Weights of a small transformer language model: width 384, 10664 steps.
Each number is 128 + 32 x the weight over its row's rms, rounded and kept within 0 to 255. Layers, rows and columns count from 0. The size above them is the row's rms in percent of the matrix's.

# layer 3 MLP down (transposed), 1536x384, rms 0.0469, rows 795-798, columns 192-383
size [ 96 106  99 112]
[[137  99  94 142 179 109 122  73 157  46 104 122 102 143  61  84 166 147 107 137 146 139 162 147 116 113 194 164 105  64  92 133 126  98 105 122 138 110  88 100 135 168 175 106  81 140 129  79 139 114  88 137 123 144  74 116 114 208 125 103 169 129 134 123  91 139 193  75 123 112 107 172  67 114  97 109 142 170 133 145 182 129 180 115  84 136  99 142 108 178 183 166 109  84  87 100 172 149 140 181 125 100 145 142  78 148 155 174 136 103 191 147 153 112  95 133 159 206 149  91 133 138 154 113 115 115 118 127  94 156 173 141 150 121 129  66 123 121  93 105 119 122 188 175 124 102 134 165 127 121 118  87 180 126  94  83  94 179  68  85 142 128 164  81 158 167  99 137 186 121 165  43 160 119 129 121 135 100  95 135 114 140 102 152 125 123 110  60 137 128 137 158]
 [124 123 164  89  99 159 202 210 130 152 134 142 109 107 108 135  53 122 140  70 118 142 121  94 102  59 100 123 153  99 156 148  99 158 163 111 181 112 161 130 121 124 129 136 156 106 103 196 118 121 106 130 144 105  89 150 131 141  86 177 157 108  45  82 115  90 130 106 112 114 140 136 148 133 179 130 135 184 104 121 114 151  85 227 134 125  78  84 130 177 114 128 115  33 153 158 124  65 133  80 127 132 124 113 136  80 100 122 159 115  79 185 102 117 115 176 106 124 169 165 115 116 145 125 131 153 114  86 147  91 126 134 157 149  70 127 109 160 154 200 111  96 166 141 211 120 123 136 107 105  77 146 103 164 119 106  43 144  85 152 161  95 128  80 158 131 198 139 155 193 125 134 152 137 114 149 119 112 105  85  76 155 143 194 116 135 153 160 138 133 151  90]
 [ 67 150 105 122 134 115 165 157 115 135 155  81 155  81 169 149 134 120 174 125 206  77 159 110  54 139  97 137  87 120 175  82 161  99 132 115 127 116 106  92  68 168  88 140 112 149  75 160 106  86  75 155 116  86 159 127 136  64 151  98 121  90 155 139  70 130 200 123 126 149  51 140 135 114 131 152 140 179  89 104 114  97 169  52 151 131 184  98  94 184 101 146 129 139 166 183 186 123 141 104 117 109  84 116 115  78 138 148  90 149 123 140  89 127 177 153 164 110 141 113 108 172  84  83 190 126 165 114 137 132 117 149 179 184 160 113 141 159  96 108 143 137 169 166  76 131 102 123  52 119  88 153  89 158 126  89 137 136 118 141  97 166 131 132 114 137 139 134 137 115  96  85 100 135 144 128 174 113 114 135 103 178 176  82  97  90 183 143 165 175 109  97]
 [102 108  95 127 102 108 151 128  80 120 173 133 104  65 106  83 134 165 148 142 123  84 196 124  96 135 190 120 122 125 124  90  92 102  84  77  90 112 151 109  75 145  77 146 135 165  99 185 226 120 132 125 180 124 173 106  88 113 153 147 160 149 105 129 139 105  95  88 116 114 121 116 120 128 136  81 159 108 210 210 117 115 122 186 182  84 113 105 150 118  73 110 130 119 148 161 140 143 154 151 146 115  87  87 150 157 135 136 171  91 116 114 167 154  82 130 115 108 166 134 164 138  82 116 101 198  78  30 110 151 107  98 162 145 126  68 102 110 103 146 116 119 134 103 152 109 125 101 144 118 104 127 102 145 136 144 159  74  97 183 127  97 119 147  95 132 148 114 116 134  95 167 162 129 119 130 106 150 116 120  87 126 117 121 102  73 119 147 118 119  81  90]]
# layer 3 MLP up, 1536x384, rms 0.0657, rows 796-799, columns 192-383
size [110  97 108  97]
[[180  84 136 109  84 118  96 117  91 113 167 130  92 107 144 120 203 215 106 108 130 139 178 178 117  58  98 119 183 148  86 141  99 135 145 181 153  97 139 128  86 126 155 132 142 146 138 123 133 148 122 133 203 175 141  80  82 119 145 117  99 137 193  85 124 177 132 130 177 119 153 125 158 121 123 180 130 190 101  87 106 115  97 156  72 136 110 126 101 124 131 103 154 145 129 140 133 134 113 187 102 146 120  97 185 102 183 134  87 175 175 113 150 151 113 190 130 155 141 120  83 106 100 145 102 154 119 143 103 158 145 176 124  97 172 115 144  87 163 122 102 102  99 144 107 133 139 163 152 101 173 126  64 189 169 129 179 127 176 109 106 138 128  91 116 126 185 169 120  80  60 166  95 153 122 101 130 134  91 138  94 114 169 129 194 115 129 128 151  97 137 116]
 [151 132 133 123  79 161  82 180 117 136  87 132 159 111  88 199 128 122  70  89 140 202 138 172 100 144 134 122 131 109 123  58 115 142 141 134 117 200 104 105  43 134  88 185 119 138  81 118 162 150 100 180 187 101 124 139 147 191 151 141 149 119 176 105 178 187  79 149 172 135 116 159 153 196 148 125 162 159 117 148 160 164 138 173 189 101 104 128 151 160  60 145 140 128  92 145 139 124  62 121 170  83 135 173 100 104  68 125 160 116  95  70  98 157  93 100 156 161 108 117 149 148 105 138 128  76 145 179 141 153 155 175 103 146 136 121 202 106 139  60 151 118 172 115  95 119 136 116  86 107 136 116 147 166  95 108 153 113 115  92 146 120 128 135  92 167 137 119  58  82 125 173  88 143 161 105 146 157  69  90  45 105 188  76  86 115 105 126 119  94  39 177]
 [ 64 161 137 115  63 142 103 127  92 158 119 119  80 101 144 163 135 108 137 155 109 107 116 136 118 109  67 128 147  76 161 140 111 124 156 148 129 127  41 159 101 131  73  89 135 125 110 146 255 142 139 126 137  99  94 132 153 118 159 146 108  63 120 158 127 215 118  99 119  90 133 122 133 186 140 101 160  87 215 158 138 160 153 106 196 154 138 105  66 159 135 187 205  94 129 154  93 139  97 126 154 144 119 141 131 170 104 170 133 148 144 132 148 145 188 146 133 207 124 110 125 147 138 146 181  94  67 157 107  70  91 109 150 111 165  79 129 147 135 163  72 120 137  84 170  89 131 109  91 182 129 164 143  87  95 121 136 135 102  62  61 171 107 120 146 141  75 119 122 191 123 132 102 177  77 105 160  98  63 134 153 136 156 149 130 102 109  83 119 135 145 190]
 [193 171 141  93  99  71  89 100 133  52 123  85 146 144 131  50  62 169 149 169 150 138 122 156 148 107 137 145 132 125  93  79 145 141 181 172 112 169  54 108  98 130  89 168 162  82 166 139 161 119 120 139 139 113 135 167 113 154 192 106 175 140 120 116 117 143 104  82 163  57 154 161 146 150 136 148 147 157  95 134 145 146 165 143  97 107 137 118 128 155  88 135 112 133 152 126 143 132 100  92 119 195 170 106  61  96 178 187 164  67 107  78 146 147 123 121 125 125  99 125 103 116 187 160 150  95  95 178 113 166 188 148 121 115 104 107 130 140 108 121 139 104 145 153 137 151 174  70 145 107 174 126 165 171  86 104 195 115  83 133  55 157  85 178 131 145  88  83 102 112 107 105 177 162 175 110 123 107  80 118 102 160 149  89 125 161 106  97 141 144 158 103]]